config.toml
norm_eps = 1e-05
qk_norm = true
lr = 0.00269
beta2 = 0.99
lr_head = 0.00619
warmup_steps = 344
batch_tokens = 32768
steps = 4062
dataset = "wikipedia_en"
Each number is 500 + 50 x the weight over its row's rms, rounded and kept within 0 to 999. Layers, rows and columns count from 0. Numbers have three digits each. The size before them is the row's rms in percent of the matrix's.

# down: layer 5 MLP down (transposed), 448x128, rms 0.0612, rows 147-199, columns 0-127
# up: layer 5 MLP up, 448x128, rms 0.085, rows 148-199, columns 0-127
down147 115:560439423452404503492620547519544515515469557467440465490514491500514492558452532507502411487495586458538467582497537501527522453454534518559651508590444556548564486466563472540519394523524478506495477431485458443568484427512546521439375476496579514472520570543530453535496573488565433563539569450550472438514545466526465572432628514527437453536526451480533432536519527479555476554543
up148 103:561463452504526481432444490519536467570474500455598495524460511500413512413530518551448547451521529394581574489523454570526453410423471459477438480471502441504467363530586449504568445607447533529585535464350519483475555549462566529520539529477544527500488452546473532514506404532547464584491406520553550388551432464501524557519513423506476530494463503538472432526471486511518478541476
down148 107:471564509558430506558396413526510473476435546471497507505429469477381493534554512561530542466413420514559413515555481459515462504346478525556520465451487528462478446555540425483574523537495444454579538538573476533499524497549439459461466450381481468514501588517491546513495511540614531437499438559549460533472563519536435454552510550509555488477440596423534516546486486498503439604451
up149 114:463514531480503572546447527579438473520549533505520542504440503607546519462500430515526576507590443560554523523466554480386583503519431500503397437533556530487502509486469453463550485452506410508479489544491459418542505480496465551413452434432451384511513613529407464590454508480432499514461476506477532558529489497496587469501510442492410488516435460508422521528518327548567482508545
down149 108:480458500478590567577512469447449444451448469458458507521422553552388534526567414399480496520513548459430526547496476565468567534432569536596471483473570441533432529425367574495486499528539539542448475605506439603434524498513507464483490503529447525440470470511482462433626423503549542504483627501477438463530438507524509512557475502488474564534510510576514422479463527447469527503470
up150 098:558494555463433468522503470602527496495497506522356520486465535558478477496463435566426439527491548481489507441497585502535560473528544514504455542525558477498439476427475580461560559456579462501496503558616508449504521421551491543454468528493476555440508570503412458550551481500470482509457573442447488573401512517485422465476531430581529420463352459381473516513566432519495563538426
down150 104:478485535541481582485528521456474436512581559561489518475500523449430527581499474499408471441563554549495483567504549432574574448436373429584481466428483443567407637579523559483585463580520501481449554486505533516473531514572547532468596528486510497534523464533505518448533471442529503420618519493499509472547489444424607578507473436500525456557531442484485480511447574495444521530470
up151 107:582534430412492614464514552446491418447531524498402544509558486418462501560461476513542468497468438460480507532504498478531462470565563537539497429438441508439483454410523523538436492516474525562496541533429425483551473475503506444589567575505516522487551492571490552440348386517471567490537523497464521454480520480568442539539525463508521545490511498542438475602544539514415374510607
down151 101:435480549543504483553515525482427562489426574508533458458511496536557487497579479509553428525555460450534446480468519628505486549449580551572613529563489535568492511563548502427467493416441551463556482525512532530543577483509497463445516513522551466538486465512502502498607508531472490559572529430531525471538522479481549453648540357578523523559489492597606445405460475486553471436507
up152 093:581484512485437529492570497460520538430500509506599460475456447418565569629455608502513512473461614484452523595545538592539451539561429482451431524510458432542445490423512507524546574497491472476502482514489601469533425483495528499447460489489573540524397545450466504480510489501435494440465551510562388410497552531506589461517484540548471512502490380478482507430548478490601429496519
down152 103:468491453511436559477578474440538435421503429405588528468569492506477503542468465487490473515421611444461529489489397524574545511494463516502425553420543509432564541436466501564461500544514473459397419468520529563471511431559587483505552548524445503553578545404524506491534461599584494479459627463505420482503451450543483472508514511527528507417636481488496502502538547530498497473590
up153 100:564559569515444612553427532443482424478507434633619383543504502430457472452471457517506475490489508498536490529561480426543452552540530494571399588487507415501567477510501466523506458443423564533532487411479625538508474597402509534495524482523519495493575432459475520564450417438485467514485546484547479516450488511468521479508445521468518570531553499468497438513432533486555517492385
down153 096:460555448426587547575428409560481486403607537539496450583524490440489585494472427492564577470508544527447503538527535530507521581514531421515459504523455467514503447543522523510517526584570404522512454484465521534504557566512444474425529569527527464480553551516580488484439500428512492363458490492549550519598479508504519484378439487521510494521423426457582517522530462502444426401447
up154 107:472508466505525600578543593516506444528426497501550519517498570457421536525476588445517460430471549470472505416464481429503541423456510453488437469479530561519539407438528471519500442457575446454541514499497493543505501539503510490508558476537610565421457529513551528532417458440490401555443472536453576486415407463549553420487492515610572542496559467588460465485602403505553516425522
down154 107:487452452494491380437488484422491476336600454538506490498537450509462481510444543484457503456546349571557438475540549532515503553523521558528611558495428530518594454449491537474508489449491545426464442429436538509530528523578495528496433503567489510421507392455418398453505483499466564545510508481578532451463517472518629496541494498418458519484511500479459570528519473525471476450477
up155 100:606575511504485548500456510605514502488496550583541435442485432479487496503369539465532523508478478448560440539524431492422496480482499535437494490443521557482474464552536511471466437526383470490561492528466538501539567515498555573456454455485595551408402548518491483465549421486394398588480468533515503474480478390483455471518455519516537589418603488444460439428532495598499475532467
down155 103:563592455529507545546439530539461497564506548481524484529508408486438456457458442478546450456455592471471397492462429566510574500468477556473507575524482504589518513480423522453461520522479399482500392421499535489572501531461531491421585460402500572456467533505651543461463469443431500492539476553513400480498469459579401544634535500509517474562482496479471442518481434447461503518490
up156 095:569568446574512440519482532548549512530508473458509456534488516558472571510495542478519469474545565426537536436543501607481464414458512499476507438498465417468435498522522532488501435551570520609508492420499599533521461405541364489520554563589451608541441463623582523502510435521448479420482427570498511591554479575450576520486448454494526490541561494515490479499410550462495546512514
down156 096:533479453405457504583441458424446527528491560446449424473434504457433452496550550452527406447486451502457555449443501542521494508491475526453550497530518451534465507456473544584491393485506475484442470606498504590530522542383574574573479512485569458526555483433510494505584435465540550441544518474501477518515443374472423483485594539544476483445546453514472490523534480447501481669559
up157 093:454598605448471489471505491579539483456557448510431491578509512525487445508465487452467595506537485435568423533568519600630433465531517515564471512493490497510572572536454533540548549467512583531600455434497569542553448519512572510491513519471454490481631526438421416461477545457503464432458609480523521539494520496545527433551541431573560480463512502503476508518419546510566505593561
down157 097:553493449533413436478432550435483444448554429531481484480546490468433490438600493474469546525538537507416498565479580459502481489590500594484575574576416413415634520527588545516513544478457532441560494636532510461577503504488598460559499523544599482418479407543525477460488490443481472446479529524543539474504526578527424501482435522472492489540530531500573448484451450462478491481501
up158 101:490584616532492453439443443461521432472573453463465473526491533482499575442558467507493545493499451478481630490601476575559417414509525559517521458448463521474506453594492573473558558496480547547441457515521475502540483517520523504476501552421443394508540440529432394425430456469552492491535473423541480491521496521548490519489566519534423571431493481606448522512507488590441483590609
down158 101:482509562511505458591427578521509439449616501435489453536557487457539445465512477494399458447545519475507510438497501477493436578545550486462574576538535491450571566511568513515448464469445503428540523509475569516556485587632534503504400552541585547460459452438499518597596584456453563492454488550463521487422483564475474482481543470443564426510555590477511481466552535497420503569556
up159 102:607469481576472575522574513439469471546472449510454386459435513510462467485442547451385411544479520466544493543581523381432597488516509512444557498509489490562516453507515565514517493519461582497577519530508554498551484451490566484496550470556544520478524518520529539433523528538473439557402534550477496410596598518534411519550460423445402507547498511427433579552417530520530543500529
down159 102:454454575560552547493385407537593535515529541408538574494484537521489537531442496527533502416561477503538485497482509579518447491522467501573435497475489505510472551517489490457575466459553448499522530461457544429487541399449524467544485427544588513487446504447435488517489536440606489497621463439504518509392501474532543518590520538440435537441411383481483489402628539489515481465557
up160 107:459472541573480435482490425467553531526467499496494532492574413400493498543492457494510499518560514478377459534465554523431453514505456416489427481502497534482526440553447461464421428454518535443489490541555399470519456507502426483567463583380480541502438592517424554500393485488407493530463489514428487478494568507441462426501519425558539520442509492540485481514547408640597429554506
down160 102:556462547493535554368500503563445453479617425436544449547504477530504540446577587495488530542491515576526403556519417454550483466500465477443552452490422536468602489512535573492510562488532525521516477381486455496436504477485494602461481432486521431545561482424491489548522537524520511482549459403519497580534404502462511505464512400497515387526512516535551485550442546369556518453498
up161 112:512538388515414473517478612392535428505473464478476518499461511491530466552517515458518488502552467511576572587486427568455459476539490484515494459506457487466535518541556468520466561451541573496594447418534502459536554455584520520387499557480481504568468430441425546555489544502512560434512412465483507511537579451493434585511483600538547572497610505445494497528480469513369519592579
down161 106:550431518465553525483568517487500516535569503519555373428535463594476598457442500462534529534451601380478550515503528533423494464554642505450453447458475597472513543527488549476451413488515436545509557550460524456526518503405486500493491450462459490497548414589632477524506476429479444633516530503467511437468478497461539524459513514521427539448444480543538502491459522547525407542515
up162 103:528490463543490482513535486469542522479479500567447474564551542484480455596493550546489535439509486506535529441487581590431454525510550437589481440517432478554437605431460462569467446535495513491525556582496471621520498494534504480394503518477613435451447501523489449490441414496482424485485544454526545491430503548500478401586584556461397553517539432555559474467583506418430457587528
down162 099:460527352602466504524434478498524529499536487452660536442508486468498550489463375530515445421458511530502504540619489495579499529442416543532468512413526480506478531520483471542551455473516528506424472480503504540440446426571520464487533500507439575489581564467564436480499436501564540503416526443536453508516542527560482482482450467533444509506529511346585416529471518566481504417534
up163 100:535561408544515550437526561449563608510472573534501487521417558537524536478557422454442478469526534495526532547505436568467520430502534452413487453491568423474429474495449528497468431514509512509570389519559545369521444500544607463569470527584571491468489532597559465463521479437465529510467507508468469530544532575465599534511477433508543570552526527514432480499566608582561468490481
down163 099:537452490505511473568507499477496556453487515439466416593439438500436556494492551498542585564476397460453487449521465537462569570516448567580535460472466477600500441452432524520431564410464523563365397542489503505561544513500547514518473485453516484554556464452578426390577504470595523448470537473542470509406467434575463469513530596463510504419481513531550506501464508452411488522480
up164 084:380551596454453446448435563493541470556554521459506520494381408580470529502512606564465499463479623551493555519523471534509410531492490420452446504526462439459600482535519481494415432492504440513524510464435590582553431546515548559515485501558522431451462508478470434479409459472506525488512522487536522540533503421495577500450538406429470568542549547444511542520518569477588477484524
down164 087:468508498557455508447447507455482496503542465530443474581531470550469451447502519522625490532468624494454393483412515563399556515440486542456494436444557611496627572397579510463465508493395529474494520423503472519577444462547511533476465563410505524660523446543520509559468516499497482478479530518433450545533514491562509498553506523576533529470477447452457487537508427535530492552441
up165 092:551521446361476619442571505462515593480511487527541500487526486476417541437538577448549466545516540568495503527536467523441505549483510576535447600508500416510476450560446555519498513506633523469493494523502624535537491559515525550506518491577402434512404492552533575464462500444431506515624503533477503515611481522584543543461582545540556548512495478466466450549480461450473492553549
down165 094:449550524534463492484544552449501632494490485512540472510501430508525443500500508440573498464484426458476553552411508492585581427549514493449477525556401449564467517471548473438418434496565482501430357492495420510464551523527497503495420511475475493520419531549522531544579538458500511489455570483459439523486436463548537537520471463509447428496428518591636604534484447552574466535610
up166 102:379539604603515464453477455520514419511461390578579562518488474497436467427462481503415484578470430523425457476538473538560547484472484457461466550519548462518459420511487478438527471499488544497517475434415460578506493501546491518566460551399388519585451456505408589563617474518481462495485478546526501538476540439539615512492516551461497536542464506590499490456476509530514522414454
down166 099:409437448507494493481462458516452568458433480516553445400534538578412611555454523415490485465426503485501550445503587483441512499547511606429445555499432494560546498487487491416486528356491490495420443528596523495433570484563521559511513435539532434429490497490599564457459439445439522525469414511504514439546468473420498546532533423471550456440499559473439505553474523498513522552489
up167 107:525490549476453573478479544430547450590437575401509503487538448613534609512527500523520488442554457542542492475520498540514460468486547477536467480560592506463559576563531457535473560529361451474451415512411544486536503544513567474549567520567574405486565597471520501468592535550515566475457545449500588625555531518492499510493449481542462550443415425492481519501468525546540465502473
down167 104:514494549511500419405488490506539536435440497582476591495530573424518473376441448400453510564415563473509586621613534446441491489524497482544469465434524481500548465521453495425529580495531590525521523396465491480463516434445514474506483459465470516529477440471508555484473522456499462445465442542520572388516545488536394541530551541445506429517547476495415535465550444450435422487528
up168 098:489542516559417514451484508544467404481412461553470417542485559625523466461504465456485436468608457480507459542558454471473531502476370512575443517476472554572443618452420512535480445476487509527512507523516443478492479502455529545457478461470611594540532597502414437480569462397476472524462573560532484547597458506456477447441565496537459533594509491452488461553512518583531482500476
down168 096:512482517551482437542577520460511455486519559513464463496427434486455495499534475540512517454444544436493487479440593450546569511571504444549565452521506473437606493410562469474517527517529590512472426566464496552439327535476534493613542598504474482504465362490444498505565500563504429552519498475511473497432518434529419562453505457552528535504585489504440498420368479466452495494474
up169 104:577547412435567478515467540500475563463523398473566480426546441501493482555576477428566484487577428503497557541465537394495376525428525413544531449466475388457480389459531529517503508529483456569635521572465437514544432514520541525481488549464572424518447456482435502591469526491472536544503432465512470500505447507460544463519482505480521485465537543543428553480493513447528393572564
down169 100:526523485504534533543575431480488439565515534558537544579629486500590499473473458544480463498501508472491515483468428532370450507537510522543513490502456536472552534540576433428581478542552501471413497432537587488464528569347521503517505471485463456510437454457532509461473508513591507537479531480461496548479472622440505426455617551421560504595615502453458525476518557558530497586521
up170 097:494541495451458472538436542610536517466411354588508538491460508465434533527506496537475503484404470395492538476553451500520467488455484440458486456510557464492502415551536543490544491465502597515470580505560589465539445488452506506570423551510526469508406406530604518467440507410543490572472624510508464555530485573442621580456516484493472522503397497473527507580499540507486549478525
down170 101:496490490500466435513501459490533529509505527503459453477436451463386457529613541533452427564438493496590569480465500395558502528518509492505474482457474452493509505442517414529428563472479489502499551525578460506502650488567549497570496484568503476581422547450541456483526569537622525482508491457520551514431446461499490484561500483557566554553553532528421486427560445364470633553457
up171 110:534561568391517461478525525506517505555506445594455479471459539460560460474501420472506536520433550483540449606555469501503480515515416470446543518479485487578424405476474533432480497516490523466508473534513403504608545590535475499539504533491467494363492455434481459543425401446488469486465465527481348438578444473442564530577497478517549517485498436527488455576468433582601520489442
down171 107:455479448535491454414550565405477514407456585435499435493434455458447572521483574447505475463543431450406433435632476582524536544456509550468435483451500492501481521479514499469573459462528488592397541533565570474507503442457550463514450370582463488586459546553482555514549551468438577542466445417523526470494432522459468470481492525566500434450538504494532535475549496474469426490553
up172 106:431547518448413528602495504515451448540498532546508467497570533507454410493437376426554438471493432571545476564485580597488608493482521559485516540625639556527436549526448470516500536521406440541554514491480598569457497526433439502468448478515529510531471537554507412484471501579525495412454561498510625543528494565558497478495513498526470495435530449472513444506486482453516456494496
down172 102:453519567493455499381485496521556511513415565435420515520581431437527543508505555468419448456508547540461418474519550453462490435450468501561505542456446474513573600534396411521496522533493556506552505517423492480565521486458515520404496500460571491449531549508545487578363549450545455408486499494524416511462512491536426409458442470577527458471533546516555427469526503482373475545453
up173 114:594564579461480549514595561469521479564589527494524474450482566457535449396432482573575456496517568486559447543552438561553502465496569580477525444495487447470538405490454467438522438460488559445524478460501617607623448471525516505468496518524570495496489519551562522486497550467552547533440423524498528513550430568583569454477479563558598462445561473505495470490424528493549458537530
down173 110:564527479515437488535510422469523514407478460573589544544568596515515460437432552544505536514500584483493539528527520378549518525553489514533529494512465474476415463576477487502550482537464481499430366473477436535458431468445499465478564470518496500426493553598508452552508514418427489474466617434421621514593483534540529494461500465530583492554419522510581414519518504507522585466569
up174 090:462509481518565488552389437446525479629494493444535516517448544484542594406431462545555549494544580549548519526484536544501397477471549504480613508444487470501547398438502607455486468432480448503479557527544561549535522499560479477436597500492442530457466500409646497449517457484508538522477493511518500458413542527462560534485444491440450493521478523439552604452543565465508568448459
down174 093:477417593463483517461478454534505496457526503396492523560497461530560458544468472494553486478495510453466429465427514463574511537512504597560558526559534564525426453501403546385524527550460526509494353503524499491489592653431543494503467539489486496599549455528465551532494500524517519498526532472532428526510477490588484493507473448459609569488577424589474502498550394446468439572442
up175 108:460544488557460615478441501559535558504582428543595476447519552423526503503585543540455511498483595609511534460484458555544437479487475559455522421516413520428445453530549544444545450446462565462515555490536573524534441393498473494448559437496539452539438451559513513508420475427496532435593467498545463398552472539471562552466447451449532405435465555526509511558508455532480556484546
down175 105:503532566435453460559452475560481472477554476547536568493552468472533518427490445534475497457538474401461532488498569514479565438418480426591511450432623484430500488565487443512492550592472531559549482511577527455427482508514487476532517563508564465494498572519469446440585449487564571574432516447510509510551509509505451472449439532560574514597546387600504368521478602537480470542507
up176 103:599501483581402496551635447468463449503415493434488561464476539481538449543461571533534590431426466472469563532468473424410542522552484596472556422438493479549357570497512557524493474399499442528474562455454480510535580463555451509522488448533518536508500519485467443565587482455448434529527532449458396496457491494513451470537466461457582491498541511509494514483584472441474527440555
down176 100:452494468513398487511435505484562481471505496527520501488585538483477510481583569439522531546581552431461445440584477494551495508528513572618479542438457488399535580462488477483502499565471489430507527586477511456561497508474480426458459528449547440475492544498550426572515512498575504480432525479525589430542578488432501422558476474384562506516483517478633442421482536595569504376513
up177 111:490472418561444484449454437531491461511488614618521550513557508517535405458402598589543489444532505487551426549533438509541523506497519482568555429520474524373491551443471555442563489498479540590491502549411445435543501446568555496398469393481487491540509566599518447484565524465530459556545505563471524619532467487509473550556516514514513506496509570572438540539473491455466477523520
down177 111:452439455496556547485487495462583439517419513490494504514427548436537497545504530586451506437435504543471439521536448465437563569450394541637568426470561553448453470537474541468536514507539489481544480505420475478432438517527534460471493559539514438443443561583465561522567474585513490549432573566475586614581495431444519467454521469504517422531543514520528440436433592514454470452518
up178 091:445496472484566517433452543565466447583569531531566449447522456503539509527454533518404536511440414583481515512506464599440478590495446436558438430599484463500559474546520549515505489454486504581451528507477507513564448432511502527600492528417534419524531495463527517511430508404531479427431496569514465617542406429426486529522392402456509405470540480485525520544535435482516508470543
down178 097:525507461536507460478601514461488470485528501495491481509542442477414511461480482471528398487575480453445491462526531517584492417518508493454525501435485526582579524488487491484506500396548401577460371523446507449482469585639582520483437498552532516431485504454465453565563458583509419514513495412442561452511488512532521435433490515511471540490642437559507430502491570446415435428451
up179 116:544486435571483573426409577566556538603462523461491575440551491547529503477503451478507467475570512517504469583550475551445477475551588482463545485432482549477576548521637495540449473380514558531574492547447538463613460542535537583455411486476462478575439515545508559562575509548482557486451490506511522465548439578543500509517495506543507570612429527487438541529460559471497512492564
down179 108:496464570488527517379474481536529509515578481528479485484410563442470507446519380483593472577504588517505505444503514604412498573586533513533517524529563517459495459591494528523404461482508473490472472488452436444504518550437468469406463529477545366440537397474418555429446506587554507530532540475453476507438535549503520566441444470546459496534407508507535505486464493584568491404495
up180 094:419492495500535551506542500562477459511377592488447474465565496487541566592569445462547569432434540514547465489457537475562466443546460452504496397568452450564434584507514469492522468475414514511471518571543600541507555476388507459474520501515525580484592557495476569499516563536523574522460583499474595550488591518583494439550472542474513477485580413572513508540469460402458483534524
down180 092:531471627514519556572544529503529575455490512500540439482616565524536509543573531518529436422519569529464515453384529467470541509452552469482536495580481412472476514532425503454514547437455473499543465504528391499485402429497392501464467520421464553442549555527418538448397491393542518496497483489538508530483589421477533538531452481432422450523441520541540506567433484548402520494477
up181 110:568509510464470546577562617444496567505518526582477519415427474545574534531465457437594425493456540490562572538577505510435448477554526486450551484504385462529574458498599447430515524464440530481493479498492610517561487456483542492450428517461539545560510475515406524563555486499468454489533461526506507475509553524481525540490591561580389479579497458468563501572422475610485552451523
down181 110:455440480516434537433503501547601541493493549562508424482504421482456487563483545513527509498353445488502537465521581522458508598516480543502549585593506535499549438403524522476480438537568496489499546494477514484501486465469493402427405593561583493509498499432517507520438593548595492501505475478504457567434498494571585477463554552564427502390462441427468468501447492540560424573457
up182 091:422513510460496474518437499473497520483550571586510431509461502461433404515517532515602541517543476555608474511476518399511427453490503555505468557608487472543552508438484514548531480469562536435498492526502539473519522490483467510434503548469532478591556598523428532424577517493419447620376439475488543497478512436459497562535459489494508344539482452478542549571401465553596505531497
down182 091:518418508512539575493488510516503558501490543409486439478564434499455615466594581519532537521504430468540433395476428553542462582426507491505433453423600496522539516542461467458463470594530470504546547508459540543478456478505551423480561544513448563519535498442582505545514554445489519427494448530567490483517481417399514523536360445459453510544508496555464444514470482593461375476483
up183 093:543568454590441399482510503554511511477511472486437537525487510526492482463602540541573546503591497519501570401518522539532498481572473515506422475486502507436484536480453454498499484440636483472527492563572495419469433443567420632495513471486509446459499591595476479466461440609551570473545523483531608569478550515462504595502476506553458486472478451515484572498488408488597459587518
down183 100:473413580413574423452528480480423556466540536525554524572563546485477525552421369530474533531540491425571529529442460496573543529477471482516533461470539532569504557466506555497475476528457396530491391531492578539469459437468590470512540430506558501494519552530584546489461593412498444505411615480500522450590551513519480564512486459419509488583398528484518466443487500462538552488498
up184 105:458515610535550486541457450462519454488598567472482541485562562606531513452462573437483491440614403512452537497463459520560509542449525425439476567513473549518499518450511435486572493523452476522485587432558457477433426570438517599543517544559494496386425507517449448542490486485520421464465493507467536549498514427478429544564466561525489624513447393554513505520439457527483467512576
down184 103:404575582488588553537497529484482556496562493448545450470397438508536484532567495486483498444582525540490553484517548484522619575528451488489533475599431535533520543491531503480465532458468448505487587532558490397482402494538379558468501518515536498413433581557449475525496479473478508424391528531629478462535546501470485553485484505462495614492517535461525436408472431549507526512588
up185 107:447498547531492471529407439448505435578556451543491490498486516614659513576542532431553499510534404540471542528498443512434519500495405529525526539534553428493485480572499493461568436503545537429549445530452444468437575519488507522530505565531494445492468557446481500509468499448473596502461529384434487495494553566513485452525469615484459480491433362425544467524501486447591473567442
down185 110:421405542434482568569452547458554378392526445518464460558447458502580435535498471485414533452433492498401515455524515554463454475463519561515506539479547489512539479504391464492565445569519486472559557470476523533485463383528597494467478636509489503524564439411446492519537445532536433576561500422543502534533532512585458505504472539500450490476556489427499521508444474510480525612555
up186 106:512604470586446459469425542465478394512499383545394434422503556544512553462434539470549464569556498502471461542480492444530556525406458453523489485573468495536510523467459550458469499471471518555482475415486393496532500498576475558611507495502554563488543582450493580496458427502524468480460439556480444434507398417521479557455387430494469587531548538502534493493505543525513479426434
down186 103:505515539499547462478477493517581450519495507475490508450503493540544534490558531453532443390461524534408455526432549446545449500577521509490515516524483493521490517448505486514476484545454593476516541648536488457603459479562519524442434557445458495490445506548471389537486565493462469590440560371509651549462515491479507522604539570537498498555532552567462529527410469460374467588553
up187 092:472570541514553515436531550499495521431530525418521532580532539531458419555397489536499443483538513537509513631535533500504492545536548471475540441474505484500473484583644432442424512506507442451521474459517434536513536481556546567475441477599460496477483455456550527506469438544548612450511420474489522550554491546447504510428381540587498596547490437593480460481432507432543554579440
down187 092:560479441568458513422488501444576516511477517445434524521497469444439533498458499457509483477562451452480447604385499543451489516665586517453521478468506476416589413452441564509617535511556458531541529437436506562486484490508528596576518485473471488598542471545512483434572441408493512498470495461451601441453523494520577505525538510392482466507469489512431547536468428507556507475549
up188 104:484443524545458427503572484423460460477459479557514437509557447515478586556474517519456552517542470440400466472505454509451532507498447402474444513385528500591569570469571483535512447542556508465520502422422583518511517535536449612560447497424507415508459395416464508489441495515468498506476526440546427531482586477530605526460402546498508624515470475475505532477490469469569463457405
down188 101:510513493580530572440495447565500604521599466483453552534484616529459508478455686520525430523409626473499468489479564485448500433512519524509474558466560553473488461419498536455551501507500494504518483508443496514482495523583448490566529451499484460502439554488531495463528403463529613510453558437607457513480478573489531594460562380491507517501475586491578469515489474568455513535513
up189 092:535529559530434573483450537433530519502444451541433498459581444597466546615504425486520544457540492510467527487473603473462416593571609458515491530630410542523416504447463499435487453475431500510429549475525392449495514528525499487522435477451505519563523524635529557532518476524489489571448433613455502520526463574489448534497504446445525524464512561495510504476544506420417539499487
down189 096:430454517462468444496424506455449493513626426460502504512526524504483455504507541477501515517569481483485543436538502527500483543467563645482499518514536461497451516494489495544516506459674539513466526529454444567569442544604526519557463505565518439495507408554489513527528402532559525611486482446525628631538408459551610451479449449523501441420534477479528444480527501488430479514516
up190 102:545519561379529542461451481462457507474544602486535489484519520462539513528564503494511515525469498559540526462512436378530363555654433405402499473562519428496598555500487556583506543516507564474495503520463503472533542539425491537519481473481477538497486559469491404564488567530378482560444532579496521489526480481498544424506501437378564595497479489536445466528537478532530530496438
down190 101:494494469390512434476498501384457423517507512395444449523474407615526556477462440532475484555407444528472489488432496542535396546464581382488544480489582507553472479526533483583424485519498555465512449480445447449516496580419464555512530487477459477433465546474431559436505456589421520472568532521483402523472499506517421544495490474528446475458388454492543581518496432505514564511501
up191 104:600573449418451556478563606465488539513457512520404587433523531443438528505477487557454527498453447486536455514492521523448445439485462586440479443547514488509406478446564486533479560606559571605525576535552483515582553492473420553559481473569463409539497513488545538518498459443444430484544522507449486505484453570432503545431476446449527553450507397473522569474546518589454558478549
down191 098:525495383455552497494556549528525365464645428525525435525490557465450517441556489527526567501586506561434552576479534468476510497578539542502441433460419537426544509491456450542507462478490438484441375449566466517553535507463479450366522598510432523507495546494499531508494462561541532503470494477499501432539532485466394547460464528473511504522531572553381504455505455500432503552566
up192 101:458513585556542442422467454461510549541470532498388473471545550533605500603483446482467494438491470419517498459444419386522457458456447479537507502545474459496499589465534541451397484425518565534512499488483434571579518514422370508513457522537547469478523549538574528498486464564385470488445534506446603433469454463442433518445496484531521561540495430563459543570538503501570565479478
down192 098:529535499408452485466534485429484394513490502393563459588498548445464519417500557433497459460523572555421502325581568499467533526453471493481493444511543377475445491551519431493538467599549470443486475506542488512417508499477485544444481458429569487548482484423446508542395529570572540459523478506497455479421528422538512498483567516482485543532527518550456558518388469510452511434532
up193 093:474464569512454428468542496442531452570563434489498408580481585416521417497498490458549496498484467502524416536551487468578434465520524440511474456411525564465508385554476529494476540596532478410490547502552443550527570517584501444490591512463530523447494427473491484406373437379540555533540541556506502458493539531529495413566426517510580465439549450499466533467466440559495511453487
down193 100:555539502468446566493505570525515518389462535458512529472556547462444547517478538523467521545492436459500595435482592618503471600479525512535429499602500514442465568513483488533422515463528563538498393431427480521476573543542490474616445415506565546446555406508446431504577538563425426574454462524528487490546461566525539543504578466511424532498510448551595505538504489474507562478552
up194 104:504460515501482584456472515463466566486511524523525569507511492469534494485473575485413508371473519568554484427465569508460531442531518478452528475516549525585493533448505467413532443427558458484479533578523570447452484481522407477496374562443487465440456490363576451536504429484513460447510462471477472548548545451461423469515593498552426340508470506506598554556496521601477542470505
down194 100:585500526540520490694512496437479587454523559492508471447496448519558525495477503528502493548422559529510523585468539467597463464535429511522535490474556453519393588463466485502455530484412488507419496475508527526475444576518494534464621492557458522503472479532538515514511492461439457507502549552465479507536497544613540488476417582601465591455546506370515474529429570465464437422537
up195 084:497509503397416554521495517473425499534492502524561410399440557360427477449453516499568440594479531497493394578523476452462607527474492553499500480521582469492441478568506463510407557511475447432509487551596503539466451488531499517504440508512503492547396427490509545447488394477461469559500465504476566506592498508520474478583438459457426570375489512583516472534508503505539439496529
down195 089:492513459478568505425584496506525529525548484447550528476472447434502582507464606509468508556645388517533445472531503424593553449456549544459523524566599514516496523524590492520536461491398505519560410601513514465538496475513491544378544545491529420463477642518486489515460558496477502415579440468511447523460502519504609436507432467551475464448435472455473513540481456487490529515549
up196 102:475441583469525525489455466455520523545491511492465490499505434437511480609470535528533534535516495528516440491550439436505551573514549453465411445488553450470537497487469513509524635467532522479499611433508530401598461492501611526552551454482489462505505412423446506422427488515439460487551545524549432567532527533474428513546490602486550534492607508569508493546593391594471503593560
down196 103:515461486507544426503577419550500487385432569445504502513420443553458492439569356532495498521482522603514398577558509566455568436446478422566596474472456426471501498469517528481445486482503483498460523517407496448472474500541476466481481502620588492471509491584526472406495413532526452507475493577462497576545560439514550462439561509537465455557510507577492550498495571544497416541506
up197 102:470549534486455524512419473537486461528580492543493537510453543498537494441516453502458504514545426509477446495492448517552472395484543541436387429525534496463560598512490571580609561377508560550478463497540585544582483534550530435454580499524463570448576493412504441598521532504528554505503509534539610510483538609525567480554526476478555488387464591466549489578476483508543547522518
down197 100:467462455523481514448405569500492466537529469612530515458450409412518476457475526500467517415491478509475484459412468463622431521520538592462568605493499549471532500494604467509530490616549527495499555512558416527553492444493492465542465584457487549446438472438469498502543494447428462477517461516566462482434452503627493570539433387481577530500572428436481486539467575501437490502547
up198 094:501507513479496478499583534465544420492460411504467496586506511442523502473523504481507523508522503377477424462426545474486631446472476565530496537506529458518565525542478503530443553446559496705573447525578509480542451469577554494508481559466456546436434465544468442471491469521457413523464544435507556551495444502521582417573519572548444476470511412563467484396464431551520492539546
down198 095:454471636486508541538456628502539503506575496454589532527536511510526435410386480510440480547562487399578519561486489480515456481530532456505478515451520543514505588492443430442511463526452424486501460385582541474512489509560501556442423556544534541445492392548510478527485521488529554443624525489465503428527505462487481540420478451475508486500611512501443586469544471606511455463560
up199 092:503508444591510488511558421436504572573490516533452509532525525438517407563511525560456551524493431502532434595494494491550493504457418484433592561456541557526577488475612418537506498539492442385548509456465607520540423535555470445521598485472472585509445464495570519429485453572504528582486455462476494487495587577481444481561432482492446389485464493464536507500573582437461487481529
down199 097:546474512554492563508507483457419467445500489428503431460496560531466576506518433522461534562511509489506448496533496493494499488546413560473459495533597568486542559571505526499485441477632459577544470502461493534516548562567501496567426438582568499535650467434539408499463502566485521433557526579495449439491481516485466510419533444511499513487588405497487486576510576447418504342461